Weights of a small GPT-style language model, trained from scratch on English Wikipedia: 4953 steps.
Each number is 500 + 50 x the weight over the matrix's rms, rounded and kept within 0 to 999. Layers, rows and columns count from 0. Numbers have three digits each.

# layer 4 attention value, 640x640, rms 0.0844, rows 275-362, columns 0-159
591478478445507543427512510465505580552439485490480499414536547538561537461465504513576482417400543529521617506482568407378383450487500555442494591455440536554451462548537408499450471481510508487540421520535491547487551539448423560465357510577586574504466483416392490342472462445552452476466556503598436465426443495526602506328519517519491572431474489385428431552506580475486430613367489529506503533517544441496441556509554526575568510478430541462481543551484487523463510508523525
523494463449455543538477528505502466570517454343485462514485528521425437444544459540527387544493556499495510520581484449578513370468451442504557472473402473491441454488543445532456592478479532380559419414488460574506497504473506442549460496534460464553466424452548345503542550492449473451539537485477509541436560519451447547503463523486554447456502515483432504505541461569642524553478524419512416456490548500433454517498564536478533523475502594487470498423470442533550492564460426
538558499501478519435422435428489483537424496504523497583420434565479598616472480571490424527535495547530530550525458447538466467483450389581506505522532497513514526498560571505497458477597533472534509546544564488576566476425504377390553572453501474456572429541459462441454503610465496501495582515485492478454496537448499475482532406561500499498566499464493460432520492445508488447492561399517500458482494515461519501570523428449425453466539514554577545571468502464524485519461586
543397524505564417480646521457470483551530484568423598473421482507542497406569450484534549490529490486541533517503536505614576532521459483488503580438514574517512439571399454462464452530549466549538437586404583629524577494496496583479575543558567563503586574495479627568547538546412501563428553536428524513527541485516451489518514613547496506557486578505490575471545538580527574488420414536379481578518716550573510553517518508505511452495470488422505563482453473615421443488530503
504555496487471489592482571454474402502511502484434519520503519506465472520524508512475500512503486445489468497543407415466476513545549506538512469498488453554548477456487449437465581500437506498490476447652504577535440493486490509506568511493464490513446432507529431469450575530409433427444556544503405473489524448607499471528459532484450531571539507499526468451392608462451580511557563453490439530558493501425579473503507498490518497480509537533479578516490497531412426570498554
518568517541412542601429483554463588514520527524521443493534471558503519437477512483527439522595508525512472531576498505464376462472525487558483508487509490477485575471556550548459435442545631437509477444414451546472527509469422470482457530508528457517425584539498599431435496537539500511603522453530552526394486444451545425507534451499570497500470583417468380452579496489521403594527562474590514450512426510562415477507475514462467536496456484473526458581442469457389500508522507
468502545463478579454539565508486435566517393555446493477400452348547481375451480462404493437469594477547487511423479556496425445540512580518564495517478459503517483469492505442426499546559533542552526514475440559446560533531484549463580490544448561405556511561503468490519565566545462467356492509472631517485440480525508479497512492507488498530557396473510491430526487488510475529371574516521523465430437592555535419574535500469524482557451517527435616504478503498510492453450482
586464412520460511570431557450492540571537473450465445471491487542489407537593446539534458492523508481436595531409479533557474521372545539496551471480429471479503509523479453514563611514466489494491473487435439459421503491464497396533470548442586454499510498434489390524535503483535606515492486488501514441425533530472448566442478626543495596425499572534543510540531441487566449408503537456513416491436557556492514446508460481536477457489471533482504514504503591577464539591420447
533504570478447514426518422452469513478454484469478510589554500557513499456475527522508480483620507428552628513465497517484572423458614421488438506586507548491542563513412516496448463454599464457558393528492570536558508483383469305448490516501421416538524466494399564503487537489462535503466522496464460459486528463492459410617387585527414497602522513498400401496447579568413457537511529489468514508476431435545563554547398441502461405418408526390479493513504515402560460478541561
460570591564492468449491537522466607468525542471512527558499519455484516529520502552418498483516513502521445533426490508472520484477553411503520521532503520567470521588490557470446527410489458550450452448585527512493499449420420494512540535483532502576529514554477551459476503547410519482514464498490522421544464488485478483463438495508519512532524463516542505485518415518493398403524453412519501532487552494551530478420520549444505444555447427572427536547507417425445488582533529
520504428502487504402452447500479452513473492436386507457557560492500458497524516621537536437504528498512603503532465464512505484562502560508530552448494496477465523494475514559549504414465534416516577456475525511417507406431446415556430443473510399440512460528525476594494529500490481552472491435441543476467494400512445445466477530539507540557430488491516422553469471486433417486450480452423469446438416481521573581465504519451543589414497528460464435524477510423493486470474498
564472474499591468512441459457429560463564517479544556489511518540411523460521543545459523474518491514491568599514544491552592562512496501456490502469533478498388547592509479551553609536529372474497522481451434515571533437500541518489538423513620565421438509554452394465462493437473543472488546489460514618544512579509537535398419551487522462536516573532569530469584561539511561429461532495465452550553458480458514581550498550451459531485449545501453476412587500614461512481562437
522534549544482533546599532527555458466465568545466479541457631507507489487509489509475531500502522567557549466432511500428493532551476498421515469457444476499492496490510517540487456447527584495547474510512546572474477642535447496520367521563452386529515514475489583428475570574494582496459461485508588515486540447533464409526556466476500483544529530530528531527503538559465418513441580546462486575509405504569468503433478453482544601464485514608479472534524441428485487521502470
453536477539557517432535514434532483488495476488504540513458489398479534510464427531444500557549481392577553500496470505545539492455426464456440561593477398526468447473512474577545538520464481418554514475444495503569446442487522422414470542470553520467508363484471447479524498539550525565359448478494500506504481426518544491458491518483451564648498576550421514499584469551501487461422549326509527539538474542445572504603471444417529491402434528535521577445532492531453569467570474
521390471478417473536547462564498598562514601565534495519451487499474530491416451507482409538459490545431411455440443540407509505483556624542549471485556509479508531426499560507458568476589378565468572504527492452444498491523577488441545498513520515516572450456539529505558456541554484534546506567490539585480491514457464615582398488560456502553503493464429575523579516543507552496546455509557423489495532524479571522566463468497435496520485475553566561452537567443574516505535542
459450544457469409543499497488508486492542453483501497528487511471524491512517546569515530488530517553471425457450499576506438483511610494520554467538406536388394519467533505514490557546523614447519484545512440497470480544545544509465549548534606501439501470562497572483439421507565497433532472485500411472509466523440535414529540519402550586472474451432503421468509419499541419462397472484523561412511471500558429394566610551455436471531458508549560490445487499507500517427543495
490416472514441482496550514516488506517472515599464450449509491493494528473477474457550485446493514459446491490511498447483510516464412487507471551482538550485539489510455518490454478530555523427446448511470407682433499552531464480416580511528569458526597525536516543499479415515493559509425480557438547527365524483438437530515494613528473540479446514555539447480505533512545541594449557500495565439519542457602589487509493460452468444504469497540511496527433494482494502412417539
490480540565471525596633580494518535472503510470439622541550572558527568421535482465567521478553538481489454573479467399476461441415420395554506487438490462514478537471429468421516479493527541525446511535499567566402491490397547490482539510549342530474449514522577507468520453460430530471481541500446535459508506522505456507504539485532414454459589409552471513462320448533448640521531488644511485486566563448519522558391570457495479549522490515478564526560489487561640483555504570
488556519492505446547518534537489515549507527428495502466546504580599483426522485493617469522466522589550522401423552498521510467534537581463528473519498400515420514523460560506469541456460482443447488458574387531452470622500484569546445509602467517558439471545562482488471482477583542532621444477525491477479492481509581535578558493558498455458539522532539552524528505430462565426516525553476452500544504479527467451462577595483599533468546484570512524533568523502468503492587478
513465544436498475491508487428507469543528529553522580383540537477593511478474473617560519497568550557419463492506437573556482433546488484507462483522549441508451450471448471526595426493435574418462412420501457458545451506490389492445405449480476522471543476482575511458392453657518524553516542463533552533354502540396518490561479488372470645532510549555482395474595468570535538432509538500476541516442449457492505527499495470468465536516471530469526518450479412489498545434497502
413467475462391594451527499470525528620468439544487482492454394433453512441472517426648485504504550505430516435541458532549457507474497589546524491519567463462536560437507532535544471485465436503512515465496495481450517498474517460423536426424545472469513417615480505517406491505420433497439513529562538480454511510527456475468501506514490470544566448453468529524492553469508487460428620408512513497458491444530514454513544542505350557456528432529501613507484592484529547533478440
566480452546469530560454525545517527476497529484480524430476496524486468534514503582546538526463512482491470496505479515511496540547575580478524539536563451513444477422618497453563486450432394601484554414404498519522496530495405540631482367469471445444439517381510428567455585469637505443548505414507501513541475362523452481415467418392518545571572525502543576544559521484553535458596439513620414513512505521493487460411481573538437569520462548523457441442599488468534446578413465
520441388530523494500489537533511564471499498469495517541565486513421503525563514475441496395465401454500479469406570474569527519410551575512569431493422493462516521537490478387538497560516490507469452510552518470466529439537498499487422548471600566474381534537445413445480423451503473461487548455545471430630529450514575486495525582428497420434536442441525476537508546459505476541488494513426554481508522502472532543468519463469498527527525530448530591510600485605476513553551579
512468457549464534464485469603541656560500534537473463512472336563441551528531518516506489504529468426441388486459490470517514532429601520520464443507617443551574561577525557500579508461510447510552553528470477467471419509496543493519577546500545569483438521455499470499508432490492509510470564501553451527482338553482515442531430630577599513519506497545562564462508518577460493615483567558533478554541523447476499535587482422508517449442478542482514502515535557476484662452550532
449552419529561512442530408517623528533505469476494488469466528518474570576491433539485496533498547541440560479452504517459463494507544571523432524584557455532555480594512461551442422390458525488458609525451578511513442579411406348509519391343417475537433506493421449536564566538587542487464414509526532464525466421473431530511443456547414557534574514454533456462563442518507561485533485462500415478531381557517559482484443484492457502512456489436550445545503484488509494501442427
483496543495470458547437469458466467532543567379481558493408482443500490509497482478510437477499552549437517462519519486471525499593568476538446489444529510579530454492537481600504564476404478507423466589525459505448493483435505512487449503445469519571559418440526486497526578455550475541551409506556529585555438604475456518458563421627403394477624494560473490546436479499533535497522618401536551479523449482502468559531527625463471486551479446518478466563462460490590482546518542
549449482437533463522477460496491581570527568476528542444350491432482492601492451513457497563497484500518531446438472569500481619495666589589520499434488415556617441457484423535598524479531514536421516525518498498593453431540485408457437505499525598507490400364477542523489556470535416501384567485529483490582554466543512435480440461411496559509608534493457516482506515498459540492513486460480483552442584392490544446483494582568508496505453516559528497467499580566489502535506420
503435497515535509544546567402607439506501454510477517470417584472500492532578476499480438536506518513487538531460558611370460534477387467532510457605548501479497463555692541423471453436421540489548479547473511464416512403426462383493558456468467500508477506544521575498477443478482587511533428438448564436555396571461464466619437501474360510491479574573484491440556459546426384447586641609479592568511477500531464549555516558451469504518440455476499460486503452626525592453607545
469600552618545579480604598522581474387470503413482512501443515366498509498424438492573527503484533495447592498386447511477509452492477551483577504506531491516507453519544426500450449456535515463548605514576621544498487539433420539560513483534478465516448516480525514516433472521481427462483479423551475442575544428502589483444560420525608526454550551506443593512518516468446534437362538525507550494488515545503505484442573518494533608482446545561513558556447542527376500485449498
512472513442545519491474416508505510538487611590534443502564515500505646574496600513558526518514536511524405587570572537466475507453477524517402531582587522520605485368462470543426481470559486507543503474466447457557500534491506566517388486500507525551478527512478592462513403518547439586521530558501514443498510511453450525494448501428523506440486425506502500401497487407426461550494555493470527565427530425522508488450545430468422490580634477563478501563539467476563515554496361
562568509457592542535477414521459451528560476401540616406527510544623414360487502472583578544517576505479620425479536563473501533513543478503455518474458468460442465529441469510489516553597508412546367464465408633459514449435508495458474526566511469472533434501444522490522545497621559532462449496522485586353432596454572546510465460536480460619460581572454504547529427486441504440488480472487482496499441473545416495472459492428478508544508593592476444501431518513399543540522442
512435573471529532415612634391515480518520567544568539496476558554552465518518523527518567502581549382456562435455446467540482484535563499405483442512509439601437403574455503548472534494451593473458404438514456593483507541494501464434416541506461371445531561460582586492454486583327557475476513556553574457478457413546503434556545608489527622462546506566530469505445374530510474410433577467469573515435438436576509489470513459481528512494427509495510537426449500490423614453547635
495388424487503529533472449482469399501455465451366394418431480496516500540456512496435553467522537518477481448435536493497521497384521475478514479460519547466474460431467499479443459442445534526478507576502529474492446449444508471470509562564430497471567511530458556460571484556409517504498542472496478532521376529477449451514510508549478403431449486451449519458474578502480376545595509432442516553448566530574550507537508518538447460614488444463532499545537522536592463534489473
503518576491445555520429584507460539474496544434530474532494383601500512560468523642542478515486517573522436463487542517419503468458567397525487441533492560513560593482571529583461430417531495558434505590469490422568521572492460499533503538517458526620498497482516502554493493519456501483613487532532527529556513452446394531517546463500448534453493581529483455425474441521542532549501572478509552563507569565417481492499599512549465539484503496491631494611579478564517584578486547
482516488445489600447534512445426541475488564528528542485565474538475469410504435453519543620455435469505482484496543514506511484511489542435515579464616486425470449508542562512570482465470562465442512471491465551409501526461490532559506545446534480539528539494517529553401541518419477516484508527492439491446516463497497533564528531478479568551551522483492509539383595476496475474485506454427448542411440492496615497492474504457433500478580487533464509446498482515528467408423465
436520442589498543567533564493513501483446446520462529419483492559486522491409465490421476569548548476515597482549470505508572478366489528450549486542509495480407483547442517488419473534590441527496581518407480591531481488523473391471407505560429491465515551438442444472573472471548500539455505561576515483438440439526508445548506450505428553602520473559536542469575541524473453482497490488519431566454493485516495480528319444396485526529445440486519501514476490560430552551554385
535465467432544488496433374438402500483504566555512484441517521536474476515534534549528490539449627508484507526520548527431561456451595534462413509560489533548497548469436533484602486498587536494541556529422404486550459585516455435540478441453559571539568491482493493543588653410542551477505540498480505527464556574557533469477401448536502511514468464502443505448524563491470403485521473555552500565421562497502470504504406470480444501489507564477425492529471550477507437544445467
564417508466459461518494500487578629497446531465591451575467510494426510565518554479568609574486504448427477462442466408492559635433419396544600429461511463508542523519558581502455584464447450478507515615556532433457424432496481462500515527490488431464484609521450426545446601422467460492411478487569536438488396513602531518619434515409558442489508495552543540556431599471455426426521498528514450483448562523507562477491561491447514419441415515400545479413464526456530475414575545
442567490595432568579468500591467533423484489436518441511518451540495440557481546477511540500496494545477433439426533541479505612495530489510451506567559608464533540469574560486528444434510469528418467594463528502487423576491466517419555461538531424450572481560516447507598485451543544525475520529440576587435458484539551541421523395533493498493489460535467553522430568500467470492555526506564502561512525607610512448575452603603419447474470490518466547582487481497495532525543556
431509614551463586486508428389526457449505475512446553432485590543527583583526391465517456428517600490535501518502485421512570542557535521501529533500430403484437510585523522465486478534518517462411463366513588533468440559440472492520576508371551420452465554548511517490463426514512546541592423548450469435421403577461564421507517503489489553548432400514461460507460420496399491398479455563421536518522506463590476494534459551420566449495395516474488598554506432493452515547494575
452508551424457450468531534458525464571529534563552563539526517415519493572474482449577416547494547499526501594526437470536508567606570502533514501545506457491466420455472414411485550488441506581528466531581509555562469552527390470492501523508536623486448566586491541481473539429430488472507508460619432476536500450557498505602385587439448527485561478440473494470521639381510524531509474457387465540439502485603540428542464482609422464548476488502493552434513569502449381547489466
534475442542524508516439506459480484473526465519535514514445470502492425485531459527385513458548492447474566519551505564557419513523436539578479556495489534369508548502431504459470504528573567458447493569420474410521577382447581516524433566566480529391524478496508565487425565591504509564496472505476610602562430466450488523446528459483491504515476521517387509470514486508557479462489545404452627479526490596518537485437428472489495454573500548435446441606492530459526534406473445
496574629431423476555369433491464509473433492417455449398473503483549480484515485433490546514464533545496471502469479552530583493560525465482450479516488413549508439421578477494583541472382578529497560526419465423522511410494510574546457483517446303551428453444394446471576414529604412518514518517457521541449578500531520488456510364516531526548416488583496454584428402414433463467488491471402507556416440482426526443519553514444445581557539596489440501509561465518517594525558518
489499522539527461510473504532514520572432536522531371499429435462462432528599516481476540485513382474577402524457486533605465655468582416570600400501491416522566589532469522488463553497498479589431553495506539369426512537511535430488509471574628452498536453469482454507497457448475452469427551488397511457487484470502450512514525528513391469493575443555540505514550510556536485520608504448541506565454553575446572486503453510517585423374536491489431482482556561528489492529539466
542436575459473421529424454467421454600448494478502439455522454550538419523541563523519541547471569507551579504509511497505562453481526503501584512529435470464511523509462580416472523538537489539480472489472508534495596436493482418571482526470477563586556452426511481488567478474479485524572531557517503422447486475540433553579478526550397500491471544548525521527414464480577448483549469532530489535433569508496512520468502531461450492533453448429599473518584540441490456524513556
486422519495494404523528489549478422522539486643461487533410557502575558582483420564422428466541578462488471510448483605458534534536564475481514542540537466482511501408494542524485539540512496474587507462483444589425474494506509539533485468419506434346504560568517580542532407538437575462445560435621522469541550471333520444452469562446472460518483416467582523533526480500587445536496401515552479555497550461509510455489568542451443401435505511525440457335504544558461446487533488
560379511457458511485520488524516502527509554445568475572407540506542487518488547537553541561509540554528534494432461505502474494566552554489492554480510520503459552471480474567397477472407532482444473487459480480473479519582473444466481520507496489509444545435542588494542494584495402519442467545572540560444501501542510495429454523573469475519555462418563576505447431556504591566453442507514432587543425501457537569503521592480593503499418487614451517430542434420511530487465388
494543473504482524403463452422564474495451496654520468479435470475398504516544483430514449519504500474394498476496630573488467586470497470588492440529526523485615531498475527525520481501581546455472564562481492409493508538417461483507394531530499481603483580506505448514399502414451478607443469504594559503588443430482416576498470558449519530562450608522515498497591594439534441515489540468467514565411470513582422450374436427536385490554479554403477485514533555481514506468494450
564491526497570534544506501528529529457628482471544572510500498595573532502430473514420462486433550507554528538466443545469384486485517423489449466503525588534522598530480451449441458504460561473497427470384513500497505371489499447458422435467481464536591526511497475479428493656482502550479462509424654524545509490395426394520458475457505515469428554434464458365483410626539526408511525483529474605537521467562460509504493501397464512530402430513464504561492442514463570491492586
527621446511464500459428462463515611514373423435484491482493450436455479497612495494528512503508479545477478539601553568542500445541453586601524538518537488439523614505454537452513591509508433516560477582528572475494391519525576466496642485575566585542543428520437407508603488498602446507604484588470440562505484510393520605517350541564468354549519519499424500553519490591548521631494572412651513599513513532530544536570415513500529519523465537471494543605547492456560495537489389
530418535496549416570543551443510453497461450399535499441601562553549534481486528440505510491520508496519456446541534434455520475416487426426403459483503496474504374506515531502511476484507494504447522542517417411574514462516508487499396592525482476586470592506542453444544408526517504603517543532527349419497464473558561533515585462482503501476470585609546426468478410463482406438522430529428469414503579475508426522459598399495532484547538508430545561543469496513428575491567460
465512486536421577488532446578531572432484540499501552610513579476553475421446506529551610547474499568540530452509476463566479428591558557533513516476506533471505494502481520491497530479448546489443452552510570590473469590527629557533474442507529516458523465542531528485500500522503518363472476495496523599535529418482477517470519434505497529527482445426432519522359519501568648566437435427587438474514356499477527520493505571489550449411421502557452433534480494386496528412364544
497507422575501481458585547624422484535553370542549556472493505481498526490444428513529448473621486434510622574601487550518484508489518496511464453534543469543437422513438431574467342535603540475578489460473556601540499508502314456401539452472434568552548483470503481496400601481470581419453515495498489489519519458415446421479550493454464453531520565472399372427646511536587553559424479519471494447471569413513398463451525360497444499494490520473492498439464572607454431500492458
538536453410432429506503402500509496601548436572490473503433485504505566477572515435553522484495591539448513462479453540520506448482554504519503457574498457502550498566477414462509490477521490506509479609487553524512457553441464417341609411481511602539548483494418444494463470551550545552561521476543530557461540594382502483513285543462490537528449546520529482516594564636581496532456544410456491466503466540479481463512447497469420536481446539475537433465489480480540445554487438
500430537576594374604610538497525476544426420557531569503595564551531617404489557511516520481563530499485513514456526579469405474380474446441500466509562493475480523528524534560393539443521511426443550447418435559394477507492497464383496538540489422481451499546579474493460433531528535580437517441545511513382500477438529510507469558487476611487457530553518356417535439600441446490485479375459547461614551510493473531468412457392609512428470510564515489506533452568458470441641555
472469563535500456511485445482454485550445477508494414477520457527528470542504516532621489573531549554520566424467517553515441469447544502475615473518633561463704461517518537556458541487509556421434463609581573512466537389523484501516460556547623492450536446542640466517403440498561415488355453485489470520559439581460481536536499533448491540522571542512555442559509533439444513473442424502390507478597498545515541498449504548465549427434470474538520510499535500554490554498479547
518429579409538368611460540524552444565515529506513422557482409494403566547454555508487513466504495483426450431522469510531455556504536589471474484421591474531460650495496489530570472413435432581505495477544389537509557575526452492487441411507535519572428465574427514602468507570497514393508489568477495463512434473457416454530438634505454539491502533486561517449476488469546530470620473490450438419558454388544433410418619481468446514590384563538523549453520563451448456460388545
413477511481362537513539546478539626534524535521511482507425447469470448501480482521585412512420468474471544469470532566581504514457456634520601508476440580545546484402434511456486505420438436473533561492529430524536494465441500471518502456545529561452510521374475503548592487518484493462433522481518494553539490489541543523550519558559510446521500499521401554572619535485472547544491479445567451534435579542535521470510465579516538509515512529418538573443447549426422533460396454
459526447597612517445601516450441461452480478517480585518568526405516493519440428421495445499412548556490526567554464544461374491457470429446509501569585442447551378532514558460467535522486501412518573398579509526613475456475477411509519400440481482490405516490498510471508458538450578547446489451486446521464566459517527518495505458476493511545418551541524456483451466407503508450464372493537503426494470515529433542552534478485457571446620572488454536405468504554386453585596567
507488476521535450438594536559491541526523413477479405480382461450499502429511559470467457514454494441528572580516454629524507640468487453439572569502417512448490579523549503484448510451541409511471481489532648501518508479510492435463464411450677603548513439446435523516498577482529427430449502372471472529510551432562427448562561560469588473547519513456497525410593541469569512498424462524522403487463562562429428501460477520462511486494491439545426523492518491448380430475450475
498543456481401486514444446450408579414602562522475501471538495440509556508566468506375480544458508465563432461551477513500558380508544530420450508491476584472561497543466467540526552472450557510462462458469509505564524416570513535468476540540584453484498483377458573495554533651464550407458516496607516578530524540481547478414529464491540567469544506485509490452460568511518471521489506481526522515550508507429580526443439444525531570518556443519429494568354478467544568516435508
520448494503460482594485563518521484566521585516432431493539525506535429544557515488454458567522452517501505448462518492476506549571541477533454430525432490472566460551526394517448531514491568384634478492505527541443443474495432497546477489502477464476488556430500632499498423545459531504472496505459511468523480575463413511542605557455513519513543591488510430528539483489467490543541508550442531499449413387463485446471512454466493492506526487396496458391499474562528489550545522
444480477454487605386478516521538667526362461610562488566493459397443548405501560526525521494454429547544476470541568497520397488509532592523480563515552521437589562550518581554485399503448472503470468540564526478468455622524481519555548478561482582512473531527450446549480543522421521559399525504493494535569458587537623518607431514566483575517587443441436480494398574519454445595530627499512488508518459507481532480494519550545466453429478477532518560579484549535542552440532550
527574517543472477534425571508532406414502505517525468517514517487424449473599520496489538488463479489450417525538559513563461480463404422502509551537415572477377553594596449397492515490432506490496475478502535530568524597608494465529548469524545522542457553521439534491497560457478561413508522493547468453461499436525476565496520482464567497503504513450501417399455549542625494511482532542509601497489516565465505501497393457539492483487485576422531476476430501460496516407460622
474557503563489512579496491431549453446412457461460470390519576507505487560555385478524425493488426493535426549442552546434536524449347473552621516486477487446486482451553518455498567498521512506483485418488487511451537462415531560529444548508507437570447531548517475526502462494477499581566499471462417412518485525560525559471548441549494501453496629545492474545559464476462408460545467490462580483518497496528519451489470536479555518385492522473582526525565495506511547489484541
586475520462540610524468533473417443472532570459449533445465508533529463474503516500509433513479461511520477546548501503445521486577579537545504507431465494505503471421394451430532622506482503492477522490444463537531458493464498562521421600531434611532470533416481590454564521568497466573420409456422534543500461515442456491478462472533451474498503537413522545563585492547511553497510457435517424507351531479581570558444518560481562548645503489527341563577470374546559417636420501
505560397535535558522558452480479511469482554460503563441504514470602522496528450485615576525538496607529572403460496498505562447486538580442489580405454508574464462408506521506532475438511428580496485465462464520461531458463483521487458513588495597541415432585490485458463513570591480496566521436473479504572517518533555436550541431529474468448543484495530539576461570491516513465560468532532551562482536477490498502534485512555625563609449482515488531491509504404472480576498452
640483426455558603511432495492375388423573467479517506492485542465466494452433498554447497607454544590509419541669523543459527419578535596490395505486553489422448462446514438541541480558581562466601540541448416546554542545546527515500598508488495518429458457468508540512484519467502491517575479580607566574482534564423474491453517397442524487452478436485455509502487484576473551511476532508548478468532426554511588415528420523425462549596525504625483459535543576535490414494450510
507491406518576540491464501509525490455549507567456422458435547549350513513400477484482529528472449452540540517490504493467515605578419501466508615414509507523590516482502466565445419469448515545518624520443503497504495427471541494505419485425572390617466527500494397555430587472549477520503480606456488489584523468501471457419442509562569490489433456464512526490485536384435492415476498493451457494472428474395522524470561498554561566464484465486433385505506511490479473486425498
582484471436529567517535574476461501427588589541535486476459525525419495494451497450517534521462429521441425477444483541434525526538535505483515483543515566489533509481460470423570515493494520527518511522480529485545423577594499430514536486576549530494538534442534515402524463473485470499473474528498568534451449432513463443413394509483452501516531461522501561384540587533547522472576553473523439594435546518524592462642453495565455513557463522524438534515438461511445464481473439
541506521512515457515454488511494393553473505520493445526422451481501423429476577474506529494543438533449434501482481471465524527471549473527412451459509471533500499454512523425496477622607521581549556568452434333485531522504488539550552534524444532527480567598534443466504410429521388551601563481626475549462502517542453516587431528527452457482463501533543467429599545496510416530558535543465616601420517553485524436564399449532446421569427491395555491503527532542562505477520507
506534611591549526453500521476524424481502417506521461471562513492499520437557472505547535468571519499410568488494546530511492519544490456489500453513542433537417529495596440537395493545566570424514465510487457466483574518538379452483449558484484459436383593569512403383466490468533470521436448476505474498453491551474565474497496539424485491461539450494510465456563455498463383519409507517482611502501438500496534514485495491404601457372459538462451487509513481474477564397555575
375460501465469578439540441537398552450565532481506491483497513528522441442484389539509474506420438468583558500488458501592492524538461530506512512491465533488580352457403469512505473497432511530524529441495573509507452524564513497507476452519411432485590442434449576525528468556445427446433489406538559534399534470527586435410535388510517535581496497527511574552468515531467563503413433497492446501533544495507560504508490516439506517449491529568472504554563479391451512461493442
444505442555448479474507496519533420503477434555487482418483599492505508494607508492528511463537508505419557566500532375421594500477465439490477469519471458534433459477440492514524537624560484462457561523528441541461564501458486639548530628502516474509480488579411498476504428458487547525583509434565495482400533500545494597480576550563477468487479592621659470594508490453530451542499548618452428462424475464606518495417486495489472516485569505430513466483531487591538469540492458
434541486548474565439495572517439520481451478538511549604482541499462387503519499513507440477452478543505484483506538527555429524470403573552618515519436464436537537466491479509481417412568451477489479550553632496504456487463575459440557426486590524371513469447488539456507493482494543451509468475475598571521560477532548534472565494423504503433448485458451470477510534466391559422438587516491497464429521537452476497464475461536518507448587504559510473540471507511491490489428516
487462587471453415509469413491488531585455662546441553574561532478550454536495551543582442567585486455493416429425620489518504531501491486514425517478539520521486462477534515573482475424386472570454543507548423468545529540527587522490521456505528505542507469520520502606525574546520411386526536567564537505484520486533423518514520572494470544499488524491465412589363462512419579488610492508479603480459510487489474469497480499515467459469568482528608455487559465444563435477530490
501450467579494488445545510526470521525530457578484475489511482550504522414564503417480564447499408539405471477416509404535537557514638543434435502486484497492453523540535572439443434517506507455463485592466413452480560425554548423434574557533431570508414524644523460469545519537515510505409418476540515441537434521455580495540472622524412495497479487534477496419501493517506423576553539502306517595519435432471481488492535477551568509481431547448486513458539528570594490518610534
497530515571554490490512478428550485550524555404596512590459505430442431416519443510565507503527479539464492451496519534496453546541603586487464516513552583432516547424537548485543548537442483435386515598469468514457495456539517494568598459555483561497459518482559509488520561573555493545540460493455481576546413422479650517679421448466393442500524539451459503461499546485410527516588573496499467515489427430621593515520513665529520436477458530553478533600465485498525477481505410
456435506531512422553443450570489597520557466493459475545513585532510495510539430451487502478565559485473475521438465642517454555452485461496548471539470424507620548490514435480616522441512490494485483469517612462477438417455425447445427455427548424457485484531516482558607525488512514480476505461379531456534552488547437438499519493438603501524493530470535472515519461553583489416524478494524485509559505444475510501461555492534457388406503427468514510430491541544494561486517522
497533492520573507419524520542428564556437490557550444496525578586557505523458496490477539472472514531508504488478559411510553561471495449484402510584449546447463445490479485482563447556504512527489531531488586493490484514518472453496530491437513561509477517530428561479485394500530529418535472525486461568479486465519507485417455485446480477592448474521479477424504488520550481590534468540443505474581456416494468437528500433458563552400456470503469440479454499515462468545487443
497423481546362484406515491541508608526512450446490440580364432416498560458407508522506497472467465460493538447503501391571442421574508471473484597468545535505549467557471506558348518434553442568510498516512590545504606430620593496503554549591474523497471456439515461519553433503543470446414447548502530519436460535382432499416567508563566513507462360441456500476438430561514451553415521497449504522630529655518516494564507517544609379488412491559456446456496517462563518471523533
476408542519556571463563574455419477468479511558492497474539532588504411444455427480586536527514488492458550469476481448593463487477485503581543527580499490430427445556507503444442436515530528435456528520504447541529450664527432407519636519447354497419443538524488586456515560581450592488430556448494526582421504485547489487501497484427471618551549565504515424510451517427536588462454454588498489496431446394443537464480545518503544545446445534498441453418501530535503508525478530
490614455467554500478477417541475495426399478474455642593472459562568591469507445526621488463519609614473629467483504476519429360482540525483577519444499518525449604531453509467456437462601487381401504496491472554539480487401429394468459410498479553527526446515510526473484506575391583444430514426543512591535535515461526470596482517508490545486513494389409465518533569463473467483495446420445608471523408480390491483492453447510512589488467539504548482563437505459468445462535519
448515500437549526494572528517561524410521512411564502522462520402435503445483520402515528495508406398566504433444520420522520555449379415531560493394443513634423493550546503516423483481490518521504521459497574420539523438537556540568470551489465392547490512398379475529501529526458446386450562613387512471583503420566457524495617491507584471466594488479466510589482495467438513505502477413548489410451485503415527557452519462529549511523493442604534430447450517508554538486529444
547395478468556446523513489445473473550575540492575521422514561435580545456380450491598476652478569482592521542545536513443422478600495567450534529549507477469480424460490392516607586500389496419557503435460466540498483426467556552481408505533545566549442379481524595513556462546545429529464491464542525495480541428510508393484575515491545499418562521436541549559540564538553494428539470402553459505506399406526477496458586591480513499517552491540464578483434499577422424464464476
529593499521523416493521283434553457554526491542481567508519470534557597624604448518616507477507602515486527530544516511487452443577480498504537513537478527502482442564520401502542524432435557534483562472505475446508504559474529437507508482508488469489454441499527410481500476586554518521569494427592460546485509544470445514499537548483445625512458522530506421521462414409425525493500453456424498513577476494415387499447486458523477588514492570531627444541525580463494486472543452
476504493513529474552393525481485424483589479519573468516451534487438525518444569535408499515454573513489524539568402487499467609480445446568500473572478514496523583442508428443437517486475530507482547447550536511551500546518552507502561503526338536601492489463476581551510565454361540531478506512438593551522492487514531641528395485450535533472465411545618415494480544363464430453500481434473551480535475448516517491490427507476421427571570525435465511526563422482491559540477517
505588560533514531566507416443554479541487486500433437441534519505587428497530505452425513491515516558490537393457510582511492440548529503508545520497447483481551540386532581546599531507467448521459494446503465438489508454536617638508450537573471497542502385483453513519513534488518495476421488528339505524509515439480448503449595537667495451511496493512512479591572404491497466502513402452526498568469473522477483591383523538471591546565487502487444548578623415389418580536471556